Weights of a small GPT-style language model, trained from scratch on English Wikipedia: 6 heads of 64 (2 for keys and values), 34.6M parameters.
Each number is 500 + 50 x the weight over its row's rms, rounded and kept within 0 to 999. Layers, rows and columns count from 0. Numbers have three digits each. The size before them is the row's rms in percent of the matrix's.

# v: layer 18 attention value, 128x384, rms 0.0433, rows 103-127, columns 128-255
# o: layer 18 attention output (transposed), 384x384, rms 0.235, rows 231-255,295-319,359-383, columns 128-255
# gate: layer 18 MLP gate, 1024x384, rms 0.0709, rows 0-1, columns 128-255
# up: layer 18 MLP up, 1024x384, rms 0.0737, rows 0-1, columns 128-255
# down: layer 18 MLP down (transposed), 1024x384, rms 0.0686, rows 0, columns 128-255
v103 100:417552529483491522475542555595533567495486444502515475538495494469422469555472479495575496439514429486526405470408480454492467514520477527459587453384438568509578542460531496524494560492547479433557511506411509534547409428437510512448467485493435457512417616502553472477556517524509526447484485542472485459561533476415385499589501522393436430530569472491516457510545578391433572564604
o231 084:559532388398421416449568538493465415571541417479551556465476482566579570478519483459496508461568460496465505526596514539558521411558568479452483465633523452527486396500542516536496342509458470506541461419566518467454556542483560482495540483468467515442455466461461475459506602483504494541615497501491489429460538519534570432482559497516530518474488575522441535549519478582483437490557
o295 087:480522595477540459531388484496515502428530575567519471464502524428609513467501462444568587548488531521510568525531407576559536515420432453509445458495521433486409558505529412453456573497525518522453445543515480454567550538512551477572505575452451479555550538565515524473509506445560453433516530459571612500459467498450515521460468441569471557523534475483469384526470426582559445481413
o359 115:582483448538495437499564584490586448495558573445527474480546469525443471510522541505504498482447542516446455465465508465520414513575446531517471613372564453656500452474488543561602428548451541473422589564475505545590563562536444554543491400567523466492484465437527478516512450550520571529462476534549436459521499542485558441464501514503559451553536506494452463497484493461471431440518
v104 103:545486566400516541573511546508478545470540496475452605403536606554453584526457458521645503488486554504463458506530485515445385480413547401442427506533605464432548517476510521440492466393529501511530441516528518422555543455548494482596525514450513531557580510483478478545587473541498483533559530433482441480379437495481483461483553536484509463413515450490449471563425584482582477476579
o232 087:511437508514516431464530428484573472579472564467509518572488442451420524615425427464554458499627468382538453445553540462490501521549529538509483526520507472490544453559559450538532486536429478484466511479582482433520597527506534567443524431544481527460378480449522485494469519435437521431422478543470487549506565406549432550536503493510577482512528472541491483513467566547435499398504
o296 089:486540468501511456436489492520560414498475396485525445420463451502484492484453501496527501501479525483440502458461472536438539516506500512583471547519537589561422605484602406561553574454437523472665490410415528557458460460521477461512464539526497501534519543554452408464420459530565499458553508456488553523555456504537588528527439424484460498513444576486422478501619544536465510529521
o360 118:484451549461547541666459409606524542409562424491504517537545487425499454555492514503471484392535422527593519568540435462619510495552601571479496518508536486465521507517432411525445422534552464553424496535572606526505477484514460478441451494461465451419447486466526505548540462404550528556419460589483487477480500477478467510468566443517497488575464415525502526470504474447580522527461
v105 106:492505419495575522509401496520485482469579508452420496535475462430466497496521510441475510518511428507461589516416517474394551568535464511409639524605512548477543504571481472492567458532517487467498535399465542484480492520471387461454500483508451540494582409549373474511505481444488461543505520581556476453420516522525515513562494485482488486541465523552431394515418490509592557548561
o233 094:553470556520451512440505552443474536488518578444415441484550481520492520479403498476495505455623563555459534541479323464588571472434508492480460461447616490533438571427514583523469451482517592587465491565404573537428514569465517430617466473514540577609520485430532471476545463544495446425503572532430541529474566489485534416484512498508432572466515525496534520459650482417475474471465
o297 085:506549533577557477488549458506606469546457420578554553442490571473575531549578513568426541519498547528444503470444492632485462565451487573465487556496443419477505454461554490480425467551470438515582464456498457592547452527471399543500559518397582424521492429459448503498486572511525506586489485480539580516492514489512456491467529555569502481484409514554579501550475542473514490476500
o361 113:477503447481571521537530453455448534489525504526549478433525472479463421509502471419528516538617531493443386471557506447506496443554607501478431568487534543531495656498502489529541447438518381423492531550517526480480526473545555492477441474614401433480436560459476509499555473491550504450484490609544513438539509536474588485474439455538523505400541494427447501434537499559546541492521
v106 108:519468596489488446483535497441544513439544524527486491519486506532507537549623557532394482413495428471523417520564488537527515479408489512472455489471499498485506508535520584507571519635438525514547452417484427568375534506513505510448495467550543416524460465524517473449530547501421520460498500505462413446415546448549499395526570581478461390462566480578489398477563461525517494506444
o234 094:494482516395515443515543514462519540512424455434464548489598499545487449428481428464516537543554579502507499482482502441386464567590504437567500491565458473529528548464534356604554460456463527494576537508547542481483450535519515482581501469441447558525394541510540542445448523667513541525540515519560490593505529467488549498505413420555563491517427410480605426496484510517520402427513
o298 092:497527409445495551563441491547576489524476509478499553493455439528409421535532508583525481443549379489505626531479532589511479443527544621496509553436512384464550509545426629453505515500443515477478541473511435445451424478497559516488472481471466526462535531471532470477537406510451500440463453485433557576540512517443451459480468498491537487393501582431613556528562608514511469478502
o362 118:479491535570488519409507518419443379470558432519552470519493545538433477510437520480440461518567464421432505432511486568523550477468470519489582498565536542552405490522589477546527513448466533410539462465580497590603528540532518450527520482508505432441543414549478523518452546411526489504482553527553553494533462548520521456439563558476420511542529478592444564482524477560519487570508
v107 098:476431525556514427456555468543555547520485542471427528480456490534458576577464559474428507487512546406452588451547472536580577482569400536511445594515576496549469522439566460590520544474447559610500466545500451446430607445449487428495533441486449497480416464510476465472493478496540532545566520517500647514455518523545530394581489490483483582493475486528525441601493482499515395702415
o235 092:546445490485427555456533478408464487498546437494478449524486559541551500469516498556503474450479490465440526543450482481427507515546509428550512515449399549477594533596485403468459432553562522555481486428548563514484415531528568503467514523534518553646453548503452481414494507530445535473449509380513472483621528452543480542560493407374478427506488449452555596485473552568524521475560
o299 085:467571461459512480630500457484533555449501474444518506517473530583436467451538580469503390542472424578534438504530461560567436490512569497538457531506441441479547478450504481469461477462519492389460423604554477423515486474539589544515495435416464508470515577410569530494497463513492503495474572528478504532432559529492443473492467535484462496517599444483533442519548507534413528439506
o363 108:483519486457548597468479490547448460493439489551541497624533504385543453535526331495611547514514453465467534605547435398449470554335479488467586556466546488424388507525465458529486515401505557568507566529501431567550505465476458478502529556526503503437478413459460510519498570470539476437502449503502442415550383453482474498477547505558484454536521484481518450500470458536544458520521
v108 101:449514476572450519401509465506601549546516493548480438507484524582496493529563471505543574436369452539526490481506493507511506486490531443544527376463475556538517471444521525480511494445534515522553441483557427490492525458461473462542437451586464481572480538491536471518500622480517539450529400529522487588468476539509496517455483491487537525419485492519509385435444486522498528492473
o236 098:511569436490575472604474438492486548430563415374594462537480508489471562464432466599569421506501438501501511533449554514494537506526442623471473538507509427585502405468410416490410472431483520509401445450531532407430545550542467607498537520402476528538523440529414516477435591536526494481501581493477535521582426491588471472504398574550457417468528516545500470494492499450386459488517
o300 093:522393557410425512647458587462510433471489483464454465539519445459468513540477514420495409525575487497537518534455565512411525483592470514538375516458485470450371527518525439573467555460498462525527405530460565472470516513555471531535461462484541531434439441522503481591546404408471507548422413575421468448412525553396504483488554507451530537468500393398490590494530487501586465492441
o364 107:501543448477423495586561549509494559531567557614440561443472564534528533478523524543429544494539569451476430462562421587526500461580565388575538477503563480526508613509500518507524531502475547416528496514425402486678375585463476498464546516455479518481492572465516552463528437536451433487485500492544411422507587489514504544482442493439474548528443545509510502487555522526523476429542
v109 102:538574418458439505542532528495493447457588524420504536484532490499460524543463475423514475529514478504587471469368368488421521633439510440475539460516478423477448527569438507515540452594444494532499471535466492507529622502565494528554502419520463558468491474500577504557404548480592544559429470538474582449438559457439573441514505542495562483539487415496540621535463453603516568526549
o237 090:465466496469551495399530500434443463558516495415369493502416502502451443488443525516516513434418527517463568570570522445417488480545519498522503499593540528504470572541580567581480567504537555586577412468455455506560420499448507495527508605508484473459490409542511434536471504483439490672421432426541391548461399516511430537490510524515506474504445519518535460555535459502441480458478
o301 089:568493564502473516478446531535473498523445473542508434585488459474569507399517416499530630454489523484506479490545559518543459412497463491466520575548508451533548495398480478481537600390510486528543554378499595533430539553569484513474616552503526509510508407531478479514393438527501547475445639456477504503555544476461515551538554473476467503485440507526483492479422511457443458504477
o365 112:556522507460484593502471489546546462462501499526445439514636541429536460485492492466413456522466448550546572497502522458548493461486542463534476466544530567448415521550513461525469570526578415556424476474552519600541533398389477443498472444576524572495577592483471475494545525507529476387590436568471426464525453521503543474464508510430498492542548612446513447455539532571541429518455
v110 099:542530592572560462511483495505511597517456436486535492575506492500507433494498507519543510451531426503481512555517615494453519389512493591392497562487468505511620480542343496565471503518463477471495516508492511460542450457520491516534502493467514531481401452501522534561501495562527465562491539497507532542489497517485515478476422582432536499516491481408537485495517482475521632421436
o238 093:546540410449484451544541392455481446550408566546496461408535518459566550559435515492556501580451510471533473528485543480548480539401515450542519524471524511517441537568599589445511465584551464520579533653560577437540448489470515543406430486520530540498611475444504433451509477444477565607570449514515474513476480461563435458563461463462486624440451427544462543507518511547495548540477
o302 090:457477466496499562578555506501619460416501489497487568402404455516497564438553494475568464486508480466522567447484461477534548530509529418553526471502591463472502525550444510499483473523421532500430441451483493540559464434449520541517444340559561557471496431475509469507553512503481475511503455474447511577481544510577497531458520554505446540454470506449489533497562519476573526444495
o366 110:502423557504444511472437622435473570473500535484441598556549599568514476453478509416368587445530456403427437472547513569504409441555531454448512508467465537534431598507529535452578520550546466517516468440499421485572526562494512491496528607415533484588450554522524545478523486569484501442477430436532503459521514507547480475503472428534617468420497460463432439498548529531430477640517
v111 102:441522402489479483449490549526438507512452462493533492489488540460527471531471479492413517572511454431523537475367442519518526505508482577472608511619578500536500503530594562514468506519553498496469487559480452479534549535457515515451543532469493545558519510473501535522512612435402517478421538489493468515533547466400531495501477534494544479470593487394499448594422495486595442414459
o239 095:446501535531458463496550518466469529505451554511564425574551490568463488368503547482554547570580476403558464567488480503475465454508395520526481498508632550519608475504516403458490414455447500478508503488427541479536518584525464492533641589569496439472467481546486411599454539661538539521524523515452501580444447551514444477429434477544471590519487405440529525438498624510496491513497
o303 091:542378510482451563430447526517509460432512488467367493483442502525492524523536488553552402420485534515500477519535477505494557414526452483500564450402478450452463548441440590448511497561501467472483543531486508536499542540537557587510357539418470496505568453444479464538546415522537493511438614470501495495451494444564514546604500579535479445552461541497506531515519469532499525503473
o367 111:494532538506626435584510442557518542462593524590523508467559480490465499447488468589464546443413498462539503469454486449482479487493540472464535519595479507475528508435486443462452504497536481518521494481593497617512496557443503441472482385551520550473456583397535579388491425444457530459473483509512554418483598503567504433462583390483480504440475573507539460421606520478544533467517
v112 104:461603451580482479555465483452515564558499465502507512503501487416507571509550437412502528453518461440432547557489449496521535576497493392500362527451595538489588527411541574508563531371543496523483466547498565530510470534460570417415511587523427481520538524467482486533504491458505518482528583536517528429508467527510486575433445489512533518533503574593420565395520428536509446492427
o240 094:501520441579443534504442566570502453490536560453527429503495617432471418560474458450475478532524527607475554455495491469452525512467492604480523489432485529545467435516379503400464468487495485546494479554460563463545591512567494441529528521441478499513452548507553579464455439550561467448473414492496512539506600454471555393582459551511456548399511459428560429502489501407488432472513
o304 089:481515499421492476426537542416483594556490474455495527504471482494559525537442503518506487548428516546517444489473508502466457500511588441558542479454513463513596557568556467541488573499482395504541513439462517499518561508550518496511367510531445585554472593521361537517553514456422553463490452482564465465468461493495575442446536400470492537554507429485455516493556446490466477610555
o368 110:529414475544509498570493477567564517468513541483472505513484540529446519484511454565562630474567445504640439539463549441443455452459514544489530585530510540482417538481558487468473553518515621552471471531505438471551473432463478454585508515417535442557516412510553423547500462526559449444472515425475499499512482609473416491519443482490510554402557504535532501515460382489519577457515
v113 101:448502593437537567456523548464543559497542506541485481475431483490410541550492519424444464584500549474519581506603498618565455446615431434427499579491573502525459503487399426493557507526430526435528515522591384548614561544607496542479557533578473518519513543424490472443483506477514573488396540522396547474466573527492513477534456618421485452505521441497477542567470421521506463507494
o241 085:448457488469487513386508443634560424635461559522539558476427520529497453542440484576526555416487457585503408574496487402482491439471539577489532523499444529515517462501550442552417572394515491546508506509515522563442541463490487420516493574548559496507457443542489429472471541488525420453517428493538492519478569527509589566498447484475490489459480518423476460475488423574515616562561
o305 089:527567523545434479496462613484463492463463547450595525469511557416488500554547479421532538511517625457568504515440619490420453509451490535512378471524514562510578531494554544531398393430557451457513452506480556477446485555407478486519459483505480493482441565454557496487503490540561515528530505475530512572496494499388530545509562568444523466577435458539498483452519577572455367436500
o369 116:530487449518493455462523448500567338495483454579543432528589477561439450451507480488565513424542442423387555508502465495588493471559524523477510461577460577454470480470481511504554527488465569561544577578573493484549564431419457562528525482479418457492558469534453561497530435531470475564489531513536542469486415484506541419545460516557449497427539515394473549478473572482500494554427
v114 100:477548484475524529520464501631528542500477495494511457545483449485434527582476504520518459472543553555537462503441516502523517507444516437501575447573538551452543483579474517578479480587558465436519525557535566471490500521458499526492461445455536542481503459535529480430507521540456560475535509522584418524461441517439549522532505547563429517520402494466499491479525547569481497438522
o242 089:483402479436504467403608487515532459337506426544464547489521450470609521612539508472502519500420504520373509534442501510503492551472460604497448454435485494464435516544497532418491510460459507507472487469516513520431525532457500441419534465481513533421605618581483529450549479483632542489538581426491506448526473502430472461503479545469544467544642489521523597477589423565623597513526
o306 085:503555460458489437487594470532546438575525443541516424456573575482617516490516533506421427519612427492538484497575481507441495549575598494587486585452465544433498464476501598534557409431551537490438469558421481412598446506554405489602438527540518499591543503542527535473442504431499489525457583573470554498462525521463575504455501540542469502419496531559453543528443617461461492467530
o370 113:519471557445453527504404447485526535505584479399541525527541539478401425431523531485462501483498471475534552439545507458549515523516434523525586466486524383471534529478492449501477441482578409443505521409551574514560490526522578582410490497485526502483469511493391566642488448660481454517454397514446474527551506540561415526475465466442453438601485510522556398358526410507519467549520
v115 106:513483526399498520640451473478493579441435420504484508465486517494516490519515422517474516549497358484551587517428497552498500434484477499559457530479521445442503546554435415504450481505493447396605377502454520469486586486570510614402508536434586498560541437498509456458540486558567496555613509446513489441478538512514529521459465595457440552442466517550500583503483470431479540609493
o243 084:439471494567481526436416485585488452524576541488572489520515581500387485481442482495560561449472523592392427538476554451524512517484567361525555473483568464498525474433518473426467489559443542547502474525485562521601498582490449447446454557497465481425500460507505552504501490532513472475439463602495517501466473524529463430479543361511469527459485511442469480549473504438572571330527
o307 087:594565438485495495457567504430529345500517487507503589498457447508484501538634499527413489511544520450434524435528506460511537504524456459469446500556520449555441471451534488495512489431478405494506500492536391481517400436491462532566502442587571512480534549550522523567407534557461549532535524416543526579479509531549568451515555462501588485516538478459485500567508527464558479476457
o371 115:520421573535523535488499448496590538458472541452538521461529533423554499421408561502540543429533581420494480508524460521529539545495530602533597532556527588476479549491563589485557537583416477553440509465531580457479551476499460485536508437490469484507504406403481494627509503472515555325487492497498541537503486483512383462466486584481490554501573459560469482464511487479442443554466
v116 103:456529487503544463485531446517542596595532468450553457525540458464492490461448481547468439600449483498454461555570518521525490488496518633485509573495524484418510454437536475493588553368530477467578454584453505457573566482478580395497517505466565599546569560497472519460544407479497523446454586582467480470490587471499572422545509527529556508474458548534506571533464472470523530566476
o244 085:518504491395464468532491477577463503465513509570478516460477492552488507467471605546461532530516433480440512511484511485553518482488527542468558456539586475577503527535478482573470516454498533495515583394563559411455511535536448604542507385434471530418504439450616493519593527483521459535490473566530438427498433440397499497492459524432531460610544513485480486489574530524420488449427
o308 101:537529582579492514487625503518552520389559617452563556482558472521532534520467473539474472335483543444537527461572435492495550507454508535432435439534561453506634467514510515439443511580486536481460396485512501461449450548470499435471558518510444394503557523497413492467430531540530577543525482377519435582445504458552495475502500521585412458554527413576568476561459490559496519497512
o372 112:463415462515515423411443465595484524383489450498516458473421636520494434462572604539585405556595445540471470515393531513579458502457473417525508514499554525465503533429522484548480471504463462426481518490480471497523503453395476477543489562500518431529490490504559540565524527532486422478463497552498527517543473474471448571460457483497607537472530515439419467469417530420548499519468
v117 099:498512429508466548486539470531542440498513494463600507497582446459541457485494537498508505487549518611505514509523516458435568487530477477501588564474541465488455498454440450511455429487538504487499555410620473454337540554543462525482420515502424426586528461451491437420589531481507553591559453515464510550524432501498577444495484558507464512528513510537524512388494532569513469586541
o245 084:483483431524525502497496471544557509485478522515568520481415470408516576449498592628500406538533463547535537519448539405475495533578538458469509509550428540436491519539379439531474545463528533459529483552474395566523533416582519530424527490474462536476529514468561561468495564485459515462512546464519498477480500479510430472493543487601601494504484510502500544473492409427550373484564
o309 098:499458565461497433460464493504509517554483486521511439494555516616504426521486507457496531545429491505522505538491475502498482406458555513531552520537501536482559323508576494473613569539527459582502471480459497580491499485441443439573538483585506548528539462449434495486541536536554494523419443508440356553499578518444489536535469446490514549499543519500488402536518441536457483436437
o373 106:482482501545504538492472532425430449415459478500463487522500533490489520484482459505516495540560499414498432444576437530560515542534453533461462479546484500547433583591382410538459510499423514409362516434509516527437554480588545521376394415491506537432382477410546468535480490511553547545538412449574533508513439540517471511523473455451513498536620518498403514580510481496479532468509
v118 100:449483396498516496540439514510572473451446570480573511498478463531410551505377459466462459509445567434492512485537473570465446602482321561527466437460472525517446462540481521583478430562621500555458541647641468529612511564466510547572519482447499533476440522556479473517546522487586501556476511616502523518425428502434566583542418511483597496508520535545441461412536513531482536534592
o246 094:505565589471438512441536536403406488525471512488503479477537520466391546547510478508532484502511543587598500583510483388582405436517538510504519536572542488453564533554486489566429611488466493505500515473521544456520499477510528424502459503425583430496549438378516514472456524552484533528499471460451568586517479534595433474441557423574468500479421417364523502447469479518521546504496
o310 083:494432518526577427417537521449446459531596494534462512515475491504588436452583560523565498430454482413492468489508597506458532430465594529456528551537464508428595488497523504482501477496487511450523463482506484473467436466496546481494513538488422566469531535544494511555446543475526427463509602522516575376551483518545440480501528540532449531545514451543567500588477438400364401517421
o374 114:537564540506521525456468479577556465519471437445417498581505537579504421426486480507527497576542431541388576472490448541550459481475559460472420387468486511550531492554509494438499533542462448600433481530482523512455538410529498540395486498546397547559494519496474546439500455549476501507498442491492504460478514529598485465481475497431544431572429506558543531484515487568555442500539
v119 104:465461445415463412513420521595594562446399508496447596527585519521569407436505426552533492523478556584468596397483520587609511457440498505464535460534531477493473569472515516503508556475481557548570549557458564506482487521561545477525444544445569558536573527469566564499448468629482480554389546444461534539451519502496559476475479513534544553617474445435493508515530519580488578547452
o247 092:611569501511570504478524496464505479498558538440497450452411544476469555553420558561539497532580493494448483554526466519448499510441417495489511537578603388467515536527496511451544544515477527471490410433517412516486426413481447555430458503521475464465480445497435417502429632387514498496528486480387537485530549452532475485597427429516462458466504507524462540487537457442498484525447
o311 091:464492467444478440539467430418399514591606468503549463619632607470515594495513572491434497417502489524483485569507432451491560491593486463553440504549494499554517524446540548553502427511452464466538516528479498533560487526427393514481532474443507474472490545487462457509554571526395515472489454522516500422504455481509512455486569523540427490445558554613498606464453523465580522455590
o375 118:456471418492609568443460555550500488477469510513491517505422527511516492503550483475543520532457423372413516493486525479596459540410458491534497515485514527484449444420485482535528452497491467591392503465584475457456552515472504454502506401493602554508568488492518577495537470569578563443480532583530519503423531549454434497475475596543555484443464368452530529507472507542557507537493
v120 099:529521422389508495590515447456529518409422551633435604432521513486450493492535461562481506511474492487591504583392472574552583536484481490505420490521536468518409604435432444503439519448507560468579492505444358516476556485466497524623502471432525505484551501535460625436445597486476388462511601569515516469465517500548467504534382500508455602547492475515435487503419564485460498491547
o248 084:498526575582492423430462510521447596575610511399614455561488436448486507430400433519479423556544587536540548485581504542500455528550548490484501598454492419444567452429463482537489464502494418529501530448478565555464541616425454485454606481533525533426437543525542460486502467537529368593354479483483577448527518495501522626470495544454488437552434509420505478482487535536512494563477
o312 084:523481456574498478546551545481455392530457527493536485465550535473446554561502563523499587492483478431425527383542443463421487435509414533513518516512428536495477473548555525528571438574562582503477555478461518433609547534530419492520437453493412445558539508555465530490444463503544577452573382447462520497495521514507528408545599518432553543435495553489506510505414566466497529430499
o376 112:502644510525425573486545483562471486519459426465479506538476548509584477539490540413560418507511483495421417506439569513509451526496468520541458452483424515478531452475565474474505484524437467545523393463498562532465461467474539483554570633525529510520556497521547450430513480531485529509449583502455474468514462521562494525484391512497503413476520470522525509491523449483532514412471
v121 101:464506443466498529533474505552510522465480474502458473465501381370480592513515491463492509491467494435497428516503395523443440380556481521576530471402506498443563577549454468428408448438492381513533490542442413546432468465628536500417445502500550507520397517535524385446464536581505586399579572554491497481532466444557529487446455535568452588488462444470516519492552525464474520539490
o249 094:461484516494436463508512490590493426537515499546529605535504521519545496464477496518486385474425534521491606470565506469444494595491479496489547503608419481640433469460557435512611405491512500551447462525548544468479532577446433494626562456503509543449541546562401519554533531438505529493398523436424529468556602438553519511552446414469453553513531382468423561490436450560428577508513
o313 086:559557487485515579572512516392458461485408506493566448475473538553557534491512508505406487460484465515565511555431571479561517495453446481530527494509525429481527499491446523561491600412497540544541496444478475415446582412484587532373505435474563457485556468494511602495456542511455473394544475442499502532468514577464486519536537529520486357467558558537499556568519534417584476478557
o377 112:501462543518572455484488468534530558549487533431428532464548474519421474524522458535434553558636606549469568510514470503490475501526437501491512543494446458450562564484546545515573472503500499505491468511514495532496501574627522538541432505476527437502483422464606381488542421501452466525503534511564489470544498572449437526462500460441482528533520492498520465437482529441505406410581
v122 106:539537429542490483451518504646512493526502534540531417479427449517544449481513526548485614414509517482497460419502532460544533546488466491411536518531452474483446563457501472497509473560478423461457537503619600619495563497422419456544458581568466486482527484493624527483415470475554532610434465477450570499617451509444398570465483521491543450468496452448502525454472518612525475481560
o250 089:556483461506451456461430511462463476408501534464578522501479541501542540512504584400570462518577488475564476575489531571418509417577505526500462539518472423474428424500515417523467483529460505549568471449429461487475565498520443540483464524572553585514533493530485492467540578484496525531525487466494472469450530499510477412490544540492533571450505525517581448519563381551510594529453
o314 102:424427601563490478503524539575488513477455564540419587506443539515517511496399463507488499531434467565455488419485545481423501527473512470492426502462594382426501575515475512493479477428619520507473509566546472574617560533505605608435553480380537479450495566493506587501464509543455455558460489519480379459486482454508514592475479510463485507489509481452563523510567595462525489557471
o378 114:526509434477429595558482573449446549498554461429485461566533444530486494428470524504500424478520533491518556526492475470574546499617514573493464515463510695538535412558576432479559450476413566433499512472579585386528521448508460490530494476490465453594389507432471351475503473446527531541431409544552520445433498436554550464544461541573522396485547600554455537578465576457480451444523
v123 103:509529531522527391525439473431469548469462614474460413563553466600543463469572479454400511523540519572530580554459454543455520514443503596489539528543527561545548438568482513503448545522535568408503545441563434471520415489587520455492591408489441548507457543500593508480486532521609522480473462477413491512453449518499494503594505514483529475549512493522477533477481545478559520534469
o251 092:442393484529482469543470593557476444414539462490513602427472533448393511460482476466534462554528521439522420463467506526519488481508538560604391512451543468628437520508528508531483478483459569407460475511487412598571501441514472469528478558500510481454470493512452451457506578472436456444495510565498410461507526451506493536497537530563471524431462554521559477533452439457498530514502
o315 086:403489453454480493501528418631442467513550447499610511468539559420630514528462513508508501353521514507408523465571518560500438541585483476478446506421466502425504455489454457476492486520410535498469428563567496437537413512485416494373509496407589524454514593460576587452530586426446550561547465569417532574498508556544486464491508552501565531411500526578529453490466511525566484410537
o379 116:522462517510523540555539409480569487498474546473449534520452476506530518475559495612588475528461508451515510467566547521474462529476441450445522381586442509489493463541457513449453530531552433515588553470444580549364549496430543524418433423572445531445467517402468526541480475594537506473509528417511511473493465567492564512480493365559397572514551538419516488482579502493455387555475
v124 094:513569429507429548530581497476592573502411469434477512479487490583490455491457518506584549438470518500419502448427479509557512453546474487526591518494552401514499557463525520458492481522510514511523479475481440564467467428498535480481520478471484402502467435495577451515440563589436573445491510496475533542497549478481473523506484451585438471475600423499531455563474478505578628479505
o252 095:437486524495563480458387482501483539487411528438507500471489505465489506459613589517543501499482496473450531479607588437529469584486524593569436517453453524387522440488469434578528516595457546438438481519603570483609574456436433490409508571466388577395504539468411458515470498441529509554471534474479506436599496480552538524503557489446468473497529493576560477478445468554508500487468
o316 086:462527488553487506499495441541451440524490395571535493490533452512516550578573556522466527560519427484577485478458436621526589479546512403524459528526448470599451512541455512406410430452510477478459449510433457563487402548545511494541527397583503485559591474488466508498477472477499461500467497555502496597456470514481406451510537465572508554467443540380478472441557509531494474531533
o380 106:545450417509486530528470491560539525501559543524480498562484500454485519583450434456458425401492538521444467505475588423537470513466382541443513366551457580502494430520553486482550541552481463579459573434566490448489551545506542557627536509474573496641589522597526485494501445512562464529544459527485513497529470555529475528468368516501554517530533478531431538502485397407498539504553
v125 100:551437558527575434564486533548433461477413550555427443495461425490559545511505491522487577521569641460571541524440513458479481443439505501508475561451463526566447493461425504455426466482577632511500533499531476531552439447394478512556577464412515436524560448518461482433599524526426488643536431401495503590513483534458525436472530559551506483606484476560488555497533445515446485464495
o253 097:504487575460485452470538527529536535532507593506473461472523456598379559467594554404498537419473483573512486551476549504537577399451486526434566550541503508471431502475485561525561507566446377545406504497464491430418441478509450565498565509465513519456553537431550479594412467541595522526569545503392509447533455491532477491481517370560495454425557435553442510445558480560548531451502
o317 093:563535424448538596520511490480556495532536500488503526465625521421464417497600471541450521540571527465464534534477490473553473546480503509568496587432503479538395492498577507613507467500419515467556478494509413513506489613573481593425501571492605505521500552637510552480563479471478489477538543418487545466537634497418579516475500504570498516522489552503536393467420425546502496610463
o381 104:477554476453378518494550442399406563445414519430461421529398492496565530559464544542549491505395443420538547478502555504469495527506478516555558453554560488455506494562563463469428434441446524504470451524509547559504560445470555517471464450557409601416471491449528512446495396458526538499434557488509528503491383550578445531558547492521414507517505447459441496536533642455459517522558
v126 099:540532461443482481533487518508432581552411526540530563486451469397498517559463467514509546435499568469501557412526506466497471556500533520488482476487479618448469563483567502523514585411445553582445486467455435538590478602492505522521482483529529502550489455452577486554474540471516499476498573549561497486548576479413473528477507475517490477476513350552490458520428494434543399451566
o254 083:515500496512460552533483565416501498446542410515586500565600496505460484541502567511494527491456492521537417457459504420544447404509509439458542432532471435481492486595483462538503434447500530505620602478533540506459503489516494520423469580545545491424501448555520447425504423518441578488540431512525475476525509480523443601613449583512557508512540619413484573488479554529536528482432
o318 083:480493562602580465435427479485469484517569574449511529539503447489521568500531578480526461515512624541522410489522519597504620487503553517542453448582378381469629473445429464470422524488508446466459501597472469453346459462517548527539494546489357545557461634538507558519488573484582494509441495448519482464431493519483511480430486499577412535443444483569458506488468530494504429508445
o382 114:522448466559517438564583445423520464509437472534498417372505382494487505494543493482450534453468488435507495557461469493457449518508532462538469651497506516490543398597519544490488493489517480438450497584521467532571480502440455529502532456392522522501532530539453460442514520472494523545559550477430441471590335489517493445467550488526530577501528514482451486595576462519512480475491
v127 104:540514498490529527498496502498588479451451440534404595454440513527476472536552519508506486483611461577498502551447505464585409437485458519504547511522499504561594458491477451561494474459460438499555509555448493518440423476473529438566438438407517591519574465517418554512473429506643501511515478422531479479356488446503534526510527530538444461395509470451482505526375486487499521493558
o255 088:530509593484511428424470583442510564506546510433638474510534406552449497444453458569449453501395512513477412568515547503467478500555475493461455479507486508387549481568522441594526568519521529524486477538604509469523571529426446479458569473502486534457432445475528520481528488516382476499569512550560515493498444481521510489491452470475453467548339638501534478438518463467510569582397
o319 095:450448507475473578513572469573518459505447489594613584477498589536520504470517518410571512454458422468524510454486525519487516567461564435545517499523410579505386587586422529481522504520444553463513544517388570488556493480573548579497421385519498388474463469485598425485562492451557488484443446442464569499521494557499470511525522484524513586458462493513436575385393605548457456590514
o383 114:495498519425485518483444466480481541426556575464424504518568477392467535426426507500485449509486584553448520485487500501475484549480528490455569537430509436593520483441564575462493461505575422497544452466511523524482467437555504574457525508455530523454497489492536639576491566504494463447533539518474463453471438500484417511440511579431519394520488463529477429630606468397534404511520
gate0 100:512514558552489521529459480478515401450490529524543411421543467445527464511442564457543566426507540483472547363492522482576513462438499519550514502440423511472585449455503505473492482535568459465481390500490492469467557528530445401516491538467505500583425535502478658468456573520508436508476473511519425492475528477454522514503457574481589423457492427576517538515569524416565572579510
up0 100:542522565466445454500528605547448608525517414478469448560577521526539524457495535556495542350519466327588546430488551509526446461528564458531579473530505495541568525486504539507498448533453529500427421484557502405485534446486502542505522615467530459519413587468536576506503500450567494491531479514531460535518521473499462524513539570557426428548560563498431383549434468433482518517502
down0 103:442493497527521540470509501563466485467475503368443483422403533516503495460487546557527506646520483529573494635500449511460563470541437489503594524573391544437477448490539563502533576502501494450469486436495502508509464525556495568455461429423476516498493568473425471476364554470549453532515531632622478475480541495474510538501489526468477531535466553554575469428466537473455489551503
gate1 100:508444471485473512411525567508494403534478462586503450494506473459485479514459415537478493530556425561369555474466476607528380468453528468457454468509418494514552566528498516512508459445548530545462501506513461445397502441462478526438497542514498544549511458399489534491514524554507544512585382460473540533406536481517513484540465603450406611496502535425532488486574518478459477560483
up1 098:495485497532488465481536494477424465493440500463458446513516473535451560443484508461487517514474522448296632543575561510569535398492543486477425499488538437524578452471521501491511516441449591458521511422524565552495594482507431435420496490421563383508477570611487481531525488420486618529474444511353512526492523599534560496509540500418531491523462530519464468477522478542478480478519